From a checkpoint of a small transformer trained on Wikipedia: vocabulary 8192, a smear gate.
Each number is 500 + 25 x the weight over the matrix's rms, rounded and kept within 0 to 999. Layers, rows and columns count from 0. Numbers have three digits each.

# layer 3 MLP down (transposed), 1536x768, rms 0.0171, rows 1133-1226, columns 576-623
459460493534506512551485528508532491525512488508490509476508512551566466473490534483499481505496533542497529502490512479501495461529467499502459
498504520505550530527524488483484524495482501524473472522540521498514542509461499511489525494510502486486502516514454499480550512490499545471482
508526502446525515469504494542469505467462516473474505494521462494527539551517523504508487508488469513535512521508466512508421519515479490536495
491491463528471465504488472500447527515503512475546486507521506504494540526536493524505474514517505456530474472501519487517494485504485490538521
494513470505478525504475410555455508533531492505480494515518504528525512513512491452503507487472458507514471507472531499499473530487480515522522
503478488478527527484492480518506508525519519483513488497459511490497492510504567510502507487507522522524523518513533518510479543500508461500472
531476528506507462459508508474505477483478493449541528459492476487450506544523529477517494539465464497530475483532474487484480491475514525527541
551489554467515483484472486494516474486515507465494500473513495502500475512523514516449549508461491504512516492542500540501501484504480499485540
491479500492498470495523581481516502546486502528495514479521515497566535488467514490494470486480526512516503509478514492512547492549513520488489
500538492468466478508503483506542507471530495488491456477526480522511483513488455470538452546525514471516490473456512506458510482511502474455459
493468472525523540466507500572503501551498524522497500503513513491565525514491513497482500467491512460502440480510485517518462518502484474522523
566498475464485465505508488497488447510502535529497436483491483517520530505473480531521497492533485461489484521512528507511519513500501508510482
478503497433523564505513527537511521533518503534490510506494511483459505514468547493482498489538473537490495523498499465509522510478523517514506
457476482479492516517493500484493489493491451490504477492483508484481466519468501515496506461494517486466565480480522459518512502525524447495527
523483487425502518511482516501486545536488516498495525530399493443476526501504509494513522519516504500545508501533456504508510460497473536531496
486499524488510473514518501475510485495508521483492457534493492491488490516517499483489521510449470503478494489488486512470568468483506455491431
496484521535490482495485468498506533525506529475504541483512516480481491512495505478494517502521521485518513495469519519521532471503526515476485
540498540512499480506495513497469515523495490526482510535514453537506509465538477540528438468468534518528489501506535528509526496470491486472520
532553515474535483530468499489445514477542492499494500458495470496515471477517508527516520552519487479487472466475527519500503550530535490488441
492511491510488541495481472464477508475476466478541458487566443491548484549498503515545498544516510468500477490451527484474526533509491496514510
496442449460476479493497497529573539491492549500456498497482515511518472508493529490495520479481501518492521465491490540470506477493469483504465
526504490497533458480496537455472516465490514505509519471466497473478477522472509463522533472533460526503525502530476488462509455496507490516483
480518508559483521492479476496513498465486562499493497485479542468497497484510564526541494465512476465480517531481497512502493506529505479517518
528520517493502494472554486524561523519489512498520485533496512553496511532497458507489442536494475524504531504472530501502509497506518473507504
520489514500531475473515494498506560517523476529477525487505519497517513485530482477533471496541481502483498501504497497514499533519462500522551
554513522520528498507465463490475490495484516565499492496442507505474493537486537495523522502530471485513515529487489479466502545501524555462535
470497517503512492540546481550498506475524502507468501463484493514509495475506490498515496456471431509523515551497518486512524485505498508475479
498500537537477486499512477483468461486487497456509468489476499517480464494527493533510486528527521512499469500477539441490464505519532558510516
528532457479485522516512485507543481483499501479539508499471497509491515531496503538514474528544529501530473488479498521531530499507563495476473
505497484479492492494548510481471462479515535528499470500528492512503505440503522486499462539530497511474499507501546500510489477516495541511499
497499511490498504537469510445523507548488478496529566523518529511508498501509528495497460540501514526519521506540461481532480485498526521518533
477537453477466458532468517514492536530527511519524510480514495495474554476547482500494487498466502521491512488507486447462513492501484472527535
481551431465503488508497530512482513503490501515492466487531516531477504505517505481510501527456476519461510554536518557502494480512467461500501
560514489508493523538502441509536515431438482480512495520472501541517531480505456492484499486485490473520529498495520480514490484471469508476492
483498523482498492513500492539521466504550427480520512542551497512495517494505482476540510445511487450514511502515497480536467518499490498500543
523494510542500489506504520535485484504484522493464503480497528517481512468490496517482514497528496499508450508512531476450525480486465506527507
514509487515520450508538538534516512528489553495522524526474489495486455494557517498455495536468546476515499467476514532505505508511499469474481
522508483481537516502532501497488528576491455527492549530542520490468499497504507509509498559509496511527481484566485509488521515504505529514541
462497475496551530502505465471509545466480513483512512503525456527554481514445447487490497510516527482506483536508517496487526480493498531505465
515531512493487537502469523502527493505544507546500491461472506461528504512515520526510524506518477501506525493497518534472519536502503530514499
495473522518513505487483528499513502483527530499526518518517483489496527479471484534529472526528506467504494477517504471460549525515504492511525
496505506499478478496558517502474513499445477512516497476446492511518551476513533503457493532517495504506505487501485489514450502483503518508535
502453479553532514489473462500507441471464507490515502516500516518547446504517491472502479469528461500529482493496546530559538478533522474512487
481523500527506469490457489527482519513527482539500510479464503493478516528508480520493497519516511453506515477506477532522505510487474509509489
527507526539529507498530441488529498506505545460474496542497506470575470528489456510530505473486500508513506493488519500499537469517497490496553
480539511547516462524448503468496467498495518498478511471473557515548430521526536517463476495492475510458521515480510511468537535523481496521467
500471514494486474485511494541502513526548501520452508514566493496487518483540470502519490499544516525502511492471533472503508454517499451512471
528515500550490543562477527491541487498527547456484487481464508474521529497496510492517516533490505527509524566482547495505465487521523479483509
481491558491536559543531472494517513553497512464484514471511534492510513510473564551500508479485506508496437538493496485524536521498509543547498
495515459558521527494521476541499498528532539483491489569469457489519543521496500486494509497518485516534453519458498506480472502515511479545543
514504467477535443494488482508487511480427486511482445495503471463528462504515425490478465484466485500477502543542480491505490489486488451495472
492479529529515471476498510489471489492505502479544553462533516477471526527466507506514493505512433515494467540486536519490469529525472442456498
526499493503480512399544524505507499502517524479503519491493503529488491511557516475496523492534479550511512473493478484533520526514493448523507
503497491472460535516543492509559489463523524488506480523460462523504478493522487487501530486504477511476495478469557489468480481509507525503476
465484553503524497478500471460480518517506486473500468509491506491525539503492484467521477510532461499475506536492515489474550454476490481498482
485481523505527464496485474476444501509478517516489535518504506539537529471506527493487492505534472482522524487529527477482530474515501519464478
477461548528513460513521477528463489502462499524475529484511449515497521482459530542544479501484480486488474476533465485535505523476541514502522
520491517479526513497542529508547512471511528526521481486465512524545515526489474478550552464487500459484451484497530491518456507488492459484519
451513532524504535494484532472533509557494519503490513547487472493489508486499484500542478498494515511485516521460513502547520536503504485538534
531514482500502490493522513474493490474449511510561490515470537496481498496546468523529507463483530486502537535482532505492524493494474503500500
504499499497460496537524493475478550459506479485479524502515480532466472524497520516494520506529495486529467497529482531461501516523479507549507
502523476566510488491480501532495505488465527502517531449469532467508497518535530542499516486536515491492498473514541525488482475490520470519506
500518498502488484517522523502502515499545502488488526495499508571530520534530523486476509485485468438488475457477477515487557518487511474520506
495477520501514513496551480510565549525513466523517502503537518486494503514470537516451474508468528483479480505503503466508518509503472472523496
487521540523464508489502466515446510501485535512496473525489490502527493498511515486492471522534492541496511509502488490484527490533520544521504
502498509528466506479509470519492512487470499502500518527457513463485507491528508473546498449505490516492517507503505455511460478482478444513484
496530519497481514505532529483492519496509527459521507484465532482478457515499482487496497519506505519484477489498540508510511465523534505500519
503485498467572480500492455542526500473497476529497506473568480525498489524493507476511511500507475499517531524506477536530483492513513530481542
497450500496520473495497514497503526554493506501505497509543489516523467461486495523443525501501535513496490524488511497496487469506486484482504
532517491516479507505532499496517530516546486455463496499489495501523512452488466492484512422533492514473509441480534497478459488488497507498510
580529452509521505511462548482499439465528509511455489514463497473492496532484525488445548519507485508513482521501561495499488477487494485513460
512504493496455481480492513521465459466506538465508532495471468518484529474530449520520468493522483525526488498495476524537527471499468510524464
477492495450484504485492453538523499514489526499511516508468540529529445532463511499495452486579534473518534454450481538475486495482470492500484
507533463490497517473523447488466519478516486471495541478462449512525489530553492497535496504458506475497514541539504478499476491526502534512464
489505500507501460447478477461505524508472496505505503488528492486500438480512500508507494529513560506513532485508463467489470541465494526526494
510540526495533545444504485509472550487489512496522477462495504521505523491501474541516510528523516446509526544503486510508513531528506516515515
482459512533478521458549534516483450493469484483459470503542457464541516543486492519465493487514470504508495487485478489514534483469500518552452
515488527533480526499558537490519508489468495470464525471502448497499535510502500496497526521489486513443504484498517503509532483508497461462512
527472529499557484528509449491489492494527470483501501501508483497480517530519525551518495481509466462510469487470494475510510528496478494487498
545472498526485468498554469468502494516500531517472495497524512518503509496492500486465499487506506535526517506482506497484467513475517526517515
535504515520516420494492531465505502482494489497505454498480471446478517514462504523443481498475496475484520505528516523528547528571514510474509
519482527497491541486486497475499505524487534489522494507508504509542507565495430461495494486479528498547566532489475468468527524466482504495470
484482513485512516481513487500481503498473549469502544506449529508515506502470516479499476479540490488497518483501547488515477485521552565459475
515501485518489503522497515483523507457483518440466483517515523509513479479568492499503483492477501539476536490498466528531510505463492521483480
495511509493501518474505485505498436509514529483503472481490492480502519501478540515496530459481493493523470508492512488484547498556511511502500
490480481523533454504557479471497483470490485521465503475520490471472540541552520506529495516505512476483498503499499477570480516522522498510480
543490489504459484515492484484493474509504477513523484474498501462498497523481503470505443531481529455516512499484483470502499503492494509480503
471546479509488476495459488520501501495565526532516487503537463485492503493480477532554504524547507499471471509494529526540505506508544505498528
497487540515465520481464518500517540512487488526473488518481507482510470513488491528530457527498482507437519529497511486472512492519483483516531
517473494523530498448503525497507479506493482486511508476492505498521470503492460503523521496520479549505488491503517497511491499496489483495506
476447501484499509543537434525492562554522469541496477475472468498487491471532501452533513521514526494499551510474527500525539503500505482512520
420481510479507484494495518520519505505522496493505470481521542482490478540488491502520505469482518525468492515526512523470505484446503526516474
511504439485509495480523454476501498510540536503507484486526488532490521480524500524510502522499468491469523499490518491515510518501541499498508
518464487530493509510511525480498471526443486459516516487527514495435480496477528511506487479501506515504507486536494517562474478466498503486517
# layer 3 MLP gate, 1536x768, rms 0.0214, rows 1134-1227, columns 576-623
506514499518495516461499519557504545505517513508498457453531472507550546515451510539532502452490523463495484561485498500506492491515469552471502
497501492487472499517485498494543524514507539446514487501492511486507467506506526487505480485502500556484466509492458514494521497521494500482532
459496507525461508477502470505469538515491483537542523478508503485509468547514482567447505533483516501493537458488491506530503510492474490484481
481514568506489500479498526486481542489501491487543552481516457494488484449524540497441484504499548490542496505460509484505577553476501503487471
494463476492489457478460532514498487521517480484496512525483500480497475496461548526512493556497560477493491546498501536468497464588518496513481
490464498489482500526465532479563492497480579511498577505484469488503446500481501504533484500536479526529512470509513506511479506500503506500533
512486470489505452488503461515517465541502490539499539504493508523535519520473473491483482527518486503513482575473497518523512488458485505507497
534500498457519530511481510515494471514507505501474507482474468521529518504496536518471543483505481500496481446493493515521495489519482508516506
559514524491516485499521511531525503467495507461463460480528477484482483523496498480484476483474503511516501492466499560458486463525493513482449
508475489488516541473499481542494534482502524504478492515506513523518501472493547475473528486477483454494477501513489506532453485514532478477524
500488484514528494451500469532507486514466501467472509519485526455545472501473501491490475467497519504449494461466477460513548471512513536513505
487484456562447496522507509476473480465549485470514484486504509476474430489457464524481472479462518542495490487513509513475507485540502561514514
484489432448510520517504495477502519541486501513486522527500502502526517501495459480487483476505513495533539497477484493529491524549501497491507
497506490517501459506485541473507497471530448519481483506551512467525467490519545523501455557543633506503524489488481567479518466511495520487461
471513488501504513528518494471516514471516513484528506493530530519495503488442469489529481489545540526475483437468464495448500464495518516542507
493512448513486528477497514475518521492492553474525490507531438500501484499515479460539494480503521486481556521480532540528530494445510485468471
511491473511481510530477511493493478506498465479480515485530529475528520516456524479512507499525501483494555519477499503534545458511528490553514
488520529472503480531500535535502526509497474546508497514480518432509548544477494480533475528467499504504491509540462519493533490536481504500500
525527507524523486487508487530499496457486558480463482487506541545506513478462537485506479518504489554464538481486471560508514486524526525521461
487520498482449501509527493515494486461501493548506468488527546459504463479487517525527504518486509504486515505489489497497518528475506480550475
534514502456498519464498544523506487491467447506461529493488487522490542468517497483462511506514507470501487502506535505486507488492490528508484
471494438479493494498521471474456501502514498501522484465537465483515525512515509509518515550484528502488458479583502469513507476499489513491511
512525480447495549475530508516499552546446534553500476535460519501497493520532499518496501495525507520470534512461466455452537493549514453551508
474502533487498531510496524495490478478511501507488455513494494500497534491485517467460528486501514489529474529499483454563515466513483474524510
498490506528508469541497544507485523528508499500491492518554524542488492488492528471483505511548513502492484539487458521468499499455479505498513
509495491527470529510480510501499471497475490505536548476498496469495492511471455534485516473492509459498499530488506519538545463485507509518515
541487471526513494517543539483495513489486514482517558538526493502485495480511491509475478505493513506496471466498531488510460528541509509557513
528496457479512506529481518505496515520474498525507473497473487514467492491476487427503499488582529485493505538508501501495530491517489534501507
498513478545465501526462509509512505493526503508485529496532497467497518514531514525510509481532526482507501490498477504460538473505502484548511
476464521519513497503462526466504503492501468489513553509519521434496495473472505469475468537473497514517536506544452453505498469513494529519529
445528490492475556499505493530475458505547486477541507490532484489511493512508496511491466517491518522494519458505475520521497492456479523481508
499525516500497479494504539502510533504462501467460502485479464454529483501482435515528482456509463489500547495503510509486492526531498536507493
509481522520507513511484494469518493503491516471503529522506530510506530490485531474516494506513513513516500493500459487520478475508489474491509
520538546513489496473542483516481499474514494548514521535464482480495477501504535481451490459515500527510470483509480504487506515514525496482464
515522505562489510526526505464480521502538518522536503479474472514529527463512527486505509544481512543507492545489506453533525486491499512497515
543497445477521486524487532525477524529497495540493478518511504478513525533527508477506516528497481536448476515494500455496478460518521477491529
516483478472538479495508502489482492461500541567459477467498504539534510463515498525501529539541492531489476466499498492497496492450507462529503
488484436506479488511477521510518491498466487511518505499518518453513507510506523500488487519541502525490481515482504537484534529496471488514513
526488513517483512478538497498510482483468506499495509554492492514493475492512522491492492456517497450514511461485525492497502516492482476473496
490488527462494470553489512508556519519445508498464449512485539516523510466499485468517489532509492498455525537472501577511487499506521515502466
562515545526451537494502475477472502502454508513485475484499488490508560481498532534543547504499521459490527534480531534531466499528481494521505
514496526498490483474522546498476519480504507510503545481508535474480477479472536481472504539501484534499471478496499496516472485496513499462497
499476541475547434471572488504492464510498476530503541504549507524455485480486513525517454506494521486481488490485507522510451488493506519482550
504517529529458466515504472478547484498497448505504490516459517522472505458512499494498512520532503453492479515519559514489545468485488507517523
497517491507511513448469454459517502482513530494456508501497499535517538466476548426498543535575521495540496497479529495533516508538454503504501
521505502443503496509520541505516496474509527496512538481492536538525492473514525460467545504528495486525495466522526463480465472461467461497508
504488532498514460524485573508512497579439432510473516492499535491496445518488479485468500486498486471480553474505526489504478482484502500532528
491516493518540473518447498500466506511473503495507453467513447471502463477476497518547483549483510450468501510564486509483490492526486540507483
501479544473500487477487472496530536493488507522481479484519493491482466492501481458469503502500525523451467484489498547450497494527473498520537
516523511495523452552515487510510502501516523487466473509496488464521484457520492518526503461485479496485506506482490523506489529482475523489497
495488511506467540502503538504559518475479505518534523512505442503517510494487473520495530490501515494506460461519534482513473454449505466488504
471473481476511520532473498508467479500508458547470495489481482541513509469513499520467525486470532462500481493486513465510507504495522510500510
512475539467509513511517456462494481491506480504474435519537440530531481511510479464446445527452504475446476516454472488463496507565475479480484
452537492493489465507483424479499498525516495454516472514510487433513485479528530543514499531489506489486532468523469515522488513508513462484506
486468503453489497493518500474457497517515492470499509537507491516509524448493527495532463515499487497498538482517532480466475487498490486457500
495474467508474505491523480488522514495517491485533510531527467473520500449508553546436524505487515500473540476495481488484506480518508504514525
506523496513486507524463504513493490480493471524526524516495518445506514493465533477464492511507537470508496546510493478465501493504537554511471
499514490481498463487499538499490484511497498476496510483479469502560520506538477538470539513514478482468466548501507531479522490510481491489490
499532519541525515501493512483482514518533443506507521565513495536492505456516536458490473509474516463489495483496506457521510509498525549496461
537524491468483461529524523512492563531478491524540496554489491514484516501496466489513497531480497512539458473506493525512500487494461496545529
513545498557500474504510510530456492483518477512511515490509516497484541494480486522461499517520488489531490465500583501506463454508534494488498
544510494465490538485513515488516520515513507443486547509508483497506479497511488536473516483530497484534524498514510489467529548513510529486555
474541482501510523492479501493487475503507477495520506485464506503549478505487494490461518513523530499505472514511493522492470508485519489529501
503514512488512482519502491511539493482500428515471486518515516541535481512527506478500512528512494503480512506481483546547485499475498524487485
485489519479490460455477506470478493479455568509448491473491483522452467479532443514460516535494471510509513505518546518447467510529494501546501
513528491559512475523478475501488472508464510488480525511497504487511491500497508519530522470454506496507514466502480484503518490504510512476508
457482512498506543482549493540491464520506556512478519474480504536500507489506487526452489462489494489448494518514498486528468532491476507516523
486543516509477529495477522467467519506503456502506475526528552503524475474502517539543487462490493491475466496515506504477484480483484563509485
464487508460504520499499473478531525526532516488480488482497560537475529501523521509514459497498527510507521501498471517475525487510545483450540
466526495467503505489491450523436559511474568472503525516519504516508520452501495534517492512555475490493516517496459535531459490516501560539525
545505509512538482492498531481534509465502505521496549524518563546524505479504476449499515482476504478501521490537515504494490512492498501483501
530478498477487496498509521513540520494513479492467482496477481484485502473498558456527465502499501495480452491532522508475479462515563543523519
479474465521532513531498470526535445511521511492482528469458482504514491475498522482486509508539507500492456530465527496488478522516564493522512
497498501520494502488537472493509523515586520511565518516482546512513480510494519504508501514472520497511483523498489483500508465485484515513485
461510530523560540509483432487474514461477489470540461491498506475500477486498535501486504462502512469535515580487530545509509531483529553525512
523527478515483456486510511515519466517477494527532510512503475462511478501523515527460522522473507542520472463535527504487511501514514502488490
516533529517495488496476526500508496484483467515466471502512467524513500487511518526486509471483472495523465532500498499520481478482516515467535
535515474503497482465455472512505480499512505475490507549510489497486491497518526506490460508495492487471502465536481506479532461498557518441530
494492523470499525474452483498513516506474452478486490509441466472484494498544473500509557494478532475520514555488509522517555508485493495507513
528488505500491497512507506525531501521552482487503520527505484536502509538483508459495485500492556500460504498530513541547477507509539481476505
498487499487469503513495475495439511485499504484527522528536482466534518499488469536514516502454515491505478462497459513468512482501456485495526
502465478490502511492493468491490552513490461485546535492562484482480452500460479504511504464505487520484520518521525496526517506511478520491517
496505452489455483480505508547500552519477511484536470506513469463516522502482495497500528521495503446507510537493502462489534537506519489485494
508535445471473510481479437466448531501515496535523446488491439513501514541505527511480501460523521493492477445529486492526506516518517524499487
487526463531533529491494467502468541515504535531528493491501495547524510498540562538498510500496535455501521528506498476481480495515481514480511
481489498502519518475517462500504495518485509485476488485507441530525463469482542505451493500514562490501560556531533499500514511529497466479468
492493514564505467480504438491527505504533460496509502527487490472510551508527486487536515508476503501572501511486486500514525503519481459479547
510504496559540469483464544534510488491502529518507541509525519576537463471538497519520528503485503454494515480453466556536525496498510516546481
492516497501518526491496483526475499501510408498464535516528507508498485499510496513506469476444527498450562506509537506458526488490512507477496
479539484509515444459513513510514502511518525505543541511497502553489479470499507495492481490512502516504490515520463532475477486487473527468530
472477486552507475491527481499522538516510499527491501496546436509535493505471458517501476535498498534457500520509479508479492513490448495548516
504540514498483495459523476549468481499492495523499504512502453508532472468565519464480502471527529531478483497525518490472445515504527477518488
464515493493513486489527480470480544491524509522512509494495481455515500483538464526520470497522496477510545504495511459486524487534476509506541
499538526490478522478527509533529523498574499469549524494486503492533487508497516474516555460513478530488491531545514515506478488514540542518457
# layer 3 MLP up, 1536x768, rms 0.0205, rows 1134-1227, columns 576-623
516497514507529499494495455459465485518523461491530540485540526510518510486550464552519507518482508472512485486484487530479516475513538501479519
501493471489504506509529507551491476504516496521514526488526478451516488469487506533534469459534479484485464487503461486537523532510502492507472
511499498534514509500498522507499488504499499477552457486496501505479547536503452513481528550492505452484466479509564456586450498515465515496521
511524549518474497501503514528460479542510479498483458459520491468510473509518495464484511513476505536512480486539477515545520510496531489480490
506496454479496514524491485523466495511517461513458455486483482410487449503493483494546523525486464482471575528543497507463474514515547474534452
521543515474489544524504484517501472491469471535506469510520505508470497517476511510486471502521520502504496512474448488499547495495479439503512
483518493512540463457490516497520519505518477506514458530489547483522546456510509490512521495554557458470526469507514486518515530481511447505531
511530488496474478488513507455455517494510490468508512478517495489465510529533508515553505477491526500485507418541493528449486473491484481496483
495467527539529523521503461531531505542497534501497492473464490495500527489497518481506566494473514489493492504522481519503500481472463515515523
489514518546515486518494481457482501512513512481536486523536481497483528482508499489504476530530518491570511522492526493517515477519511513537506
483457480485466479510483472485521497511507505514506485494489466447469522506486510498521501462503495482455542486487510489479526510518557538537493
494504535534500491482512460471504499481526472485522511505487479541517484450494466492534520452534554452502530453504558539504499520482493462487458
469508476510484493524500508483500465530471475540498501509555472492499491484522509526479487507491507514448499494516503493506500479513506479498466
457480502425537466452523510550531498536495553510477461488494526514524480513490511535495502536460503487478516544530480520490510492499528494505495
486528537503500535493518472484495525512516518504465471471502472496514492519463539527486514516459490473465505464490499488553512538500495498542478
504561463537498469507538512491497548496493503497551496503491490506508518483510519484495512530477467496465491537500466463434482466509484491506489
528543505548517562452488528491498494513464509511495467481521474457495502482556492477509532509508512490514491516510549523501526518508426511520531
509493508476525487560507456459522479514507470519479507474489490449476497516479480502488493563534522540472515492475534483484530509549480495481458
463526514529509491478492497502526516511511501523466484549503485502519516513495529487504537470499533464514461519500475476501482506467461464496521
476537499525517522495506494487477467503524503488501500493505482446500553494464488506513509520497488508527435497514528429514480481513540479472488
459460481508474442543496514558505492510529515501510498505504512505489533500505553469480478459538463482515500516465492488475493492502541510491483
553476536510545503478518480473526512458542547465530469500495544549483491504478479458486473458491502487502479516473462527470526490480529506509488
497491514497469510499547487493492508490492474521507416486541531488523540501442513480526503549489486570527507526487543507509503479483506478544504
540493450509515510520499529514541517564449462516505509490483507479484499506483482548489512460470478523457470463475488465530460484512498506492482
528512502481475470511489517496477509496501479491502511463504526502509544530492481526477505503495526469492484473493498524525496496508463490503508
497566553497489519503468477503535548481535483460514479458508453493514499529471506452507448522492485531482519484526523476520485536547517495506487
508524477506479475500497482506529515468519494479517512507465476474517504500521514497482501525482504470496497502534518527493502514475466515493498
481543509480514465480551531485532518515496466439532504532496516484498532505491474516485511495459516530505482450483480483505507496456479496500480
458482509487482492539496491515501528490507488442512500471465494512505487531486531468515513462489515523542489562510511491484493527486485487478509
474574435471513475542496467514518502537513573531482472505493497548540513512465511472548529520516542473473488509492504540480503500491511474477504
506500451497473503517540559523470509477517481490486483495529487493504483500536492538528487493533508523468477473502550472518500498467486470506509
490498523494535508473467515485512516474516527514522503501502481511497542498508531474517483450475536500483487479523536536500526524484500496514544
471479515496526527518489464449471490508473507497465473551504509518504538526488539529543534500524476529533460511495498428472475515530512504489509
441511506474506505459473497488490477530516525515499496499500494512492472517461497465506532509495508535508511502463477490490457456541491540507491
469507527512498511437482459529481502481511450464489548497523521527503506512514498519492483491492505456506508476530492519527500521469480489499478
527511483526497507513486472515505524502506482481482498514526487505509531470511478523462476481485482477526494572513470465487505490535522509493476
501498478468489490509517487512536481465550491476532514504493527524502557500503513476498507435469484503540459517483455499506509512501484527490530
487530507484526475537535494504452474496445514511481491540474486499527508493499520493494525501535494498502511553441538509523542509484496525511580
531494486520491497503495482540480519524490492500516528490484499516520479500451454497493502525514504520477482514497529488497518477514474490474483
487463506462505472541543537456498486512453476509502483474519500477515480497476537536547503507512457497461500520460467528479468522524527512474468
506528499493504533458450482515482482454501479511514513519527491474484517494528462525458524485514518449495493573510485505540519513464511513516502
558474543490517498478476489531452537545477473541432466489505483534519525465469470518504534522478504498476519453479464495536478569511451447519501
505528529493509465502482527509533466542500519520541488484485499483468532503480506504462521517507475564498457500481505473510504428494469491489501
525469499487503512537544449501502551478509513499532494523466499521482503495470450486538486503522520506500455537493498503505523530470542525506487
513496496445497480466524512521504525534503478535482486543479536548484469488513486483537489538487495476509506466544454505510494522517489517484503
534497482476495477494516490471562484502498490520469513473548482480447541486564569439478503499512482467558518509475482505535479499460523431542511
498520485520511521527518492488514478508522489518497491526459457531539519453468511469497487481520505479486481505501503514479518453458527483499464
487504496492485461447499478496546495423526480510538518545447524481520509438498535467463469497455533429503510532488487489518540492485548492438542
464506471479463488484498493500528442463483504478540432469489558523477471512499503542499470490517485505469470510477552530486464495529497479500481
527479502498493541495509468464529482480542540491511448546516464473522524519533490481507516512466548514478483525475537549489481503550514439482458
522477476533476544484524494541529470500519454490512487504515516500455476485455432452496497448555534516493508497498516459568487508475503457475514
532506473424489545511490558542492468472486514499518509483493540516485560507466504522482508446514492516499472492507475480538488548484492538522536
499504512436498524513499518540510532517493490551484478509493483454520523503478550514480500497446495486497487498492481481500486512506486524492553
499506481507500516484494504471499467532510506533512477500509459483501545472482514516473517468495483484544543485550476541532486491441468513523479
492501467469502470538533517527493496529446527507512482511518502516512472532471494497491511480515488473459494453519518475501494501514505471530529
509494487484498486509501506523481460500476492525506479477494508518533497505522496523530455553503502467486499467505505510477490488497509499523497
489513527521538458479507514505511505521560486490542504468480473527505515554466474508488482497522472493469481523490506488477515525560476508487508
524525478516527484483498493556524493521511494480511484457506524510479465520497495455490507518538475497477505468484467519555508477474457483481510
501467544511527464528521536502496495508466493500480558500523517501504538512548537493516489480485518512464481494507487525520457486521491502510497
482499529512495498467505501509532490543524495513528543503513514471523521494542506494460423549492499545527506516512510506491499519507475514467491
499458450482533474497514489480548484490526534445471436435532507496507489526464434512474466514489488515494499518500488474507448483540536484552501
537526460540499478510462513454498491492465499491507487481524507514512468496469521479524520494494487548513486526517478487514502505548540514493484
480501489464494519515550476458493497545516471530546502518527509481497566502489510583539490510481498494473491485488498489495529529484461529514512
509537502514504572506495509534478509491507493534539510512508455462465517488541528507540526527473498498536470497515523438483493484515485509536506
497480525499479510485519484486493500524450513498474477434508511551537472481492491487478519469521480480492467527526486486511495501473530517477471
459473529508512509515478495556508481502507482480479534510490487488493494496489511472497512475481485500487483509523481451516504499484532524487511
488514575492457502494522491469530514532545524502513533514504496481504502529505498522485517511472538488496520481504509532514484498503510520523550
504522493488478540508481465489505526509503476558511487536502501520459451513449522477493495501477465513493469490523493510464508481502512507485517
530521480470498475573492458485500521482480471524468478513486511511489486491488482505478493446506467457464463479474512471480540511474479551472502
545506487475497514522554501543519472498500531506510516518513521532543490442526485484541497495510484480449500547524492523545475520457467496475526
523475506485502489526481554486453538473465480543461460524518506439505438520512491516485494533526499491484510460461564446489498503495538534480511
451518516526522461497502506466488481471493472501465512453506559537500533492527517485500505475476486472499468507495512549512535488491544527457492
505506485516520432482512511480499464470511554522533482498509558517513484486492484499537498467487520481514452523512458496496533483498502533517472
467460444520504529504510490515516466475501498477532489516544521501525485523517516502513486451474499493497557495523519535528481511497502519493524
523508477504485487522491504498466509492435488532484463539477491485536519489508507509487539506491513541478455433504543531478484462499533495492477
517518494557519495500483473526474485511490540508497495463471476451445509523476542507470552525482492528475449467506495510446471480493488496496478
513527479523528527474465501510510457522519463495503497518465475481511463536512503484470506483509470494541503486547503513519492479482496505518460
462470461500502482483510503463511529500485471523512552507484528466501501532504517491494509472525506538491494533499481470479501476545543511509539
537512510469451489497503498484492495519518529479482491476480453492476502525526531499510511469500479488510547490496530475473462480509547512510484
490510469516497482484499490487486481506509487472532543487563504475462487506456488505511484503516504457480522462483523507498521454525513479492501
506477474466477536467517502477496474452465529563494474490462465501544492543553476517475513495498492468479502533502510478515528549480497490538493
476515524527549492480481472469487483490510490488492495493460525498499500463499516482520546525479502498525516502511476513506488479487518464515473
528501503462455514501528486504434539556495444475554476507497497524514514545476474510497486523516496464479502490515519513469494508551531528505492
510481462465518467498507556519486497540435499495497520501494502538480468462475542495541513509503477494507537571474490549491470508525528503499502
495467489490468531512504469522505498482501495471488458506531513466489546505510535482521523439544490475492544459442489504491467485469461476497491
551529468545548505570520508518487514503511499489503516508533568509490528510511479521493484489498504461532458494461539479484570510461488478491485
508500499500476498524500529473509504474478494545473479540532537511519535470501516473481441524496504478504502492497521502504486498488468481496515
450507503491471514466514540456500547457479557484501505488497495484506497501530510487502518481499507496521575542497488494502524468526457479501490
498506486464507513448535517474566485462487481488478511457515487512520479509469462486499460502494518495484491533555459495474503502459484508501527
516524525539509482481517487467480527513470484489463498508437476509521446543521484494472464500467492533495517463516464519485452504485531542532518
579497492509509521487490511540520533489465525512487546499476524509510506493521490472492509511500514494535513474479530483497470524555458489469500
497488513529464482511461469527531478481492589461532493527461545489495483466533485468513470515520449517438520462485532464552481579492554458545494
502504505504513485469484477508505534521462493537470468463519508510498524501501477535468508486483489491523509497532471483495535500526519482495501
490488476551477459488499484490508513540529445482487514494453502539527539467540478467494529482515486513499488490508541468474514476478528507537483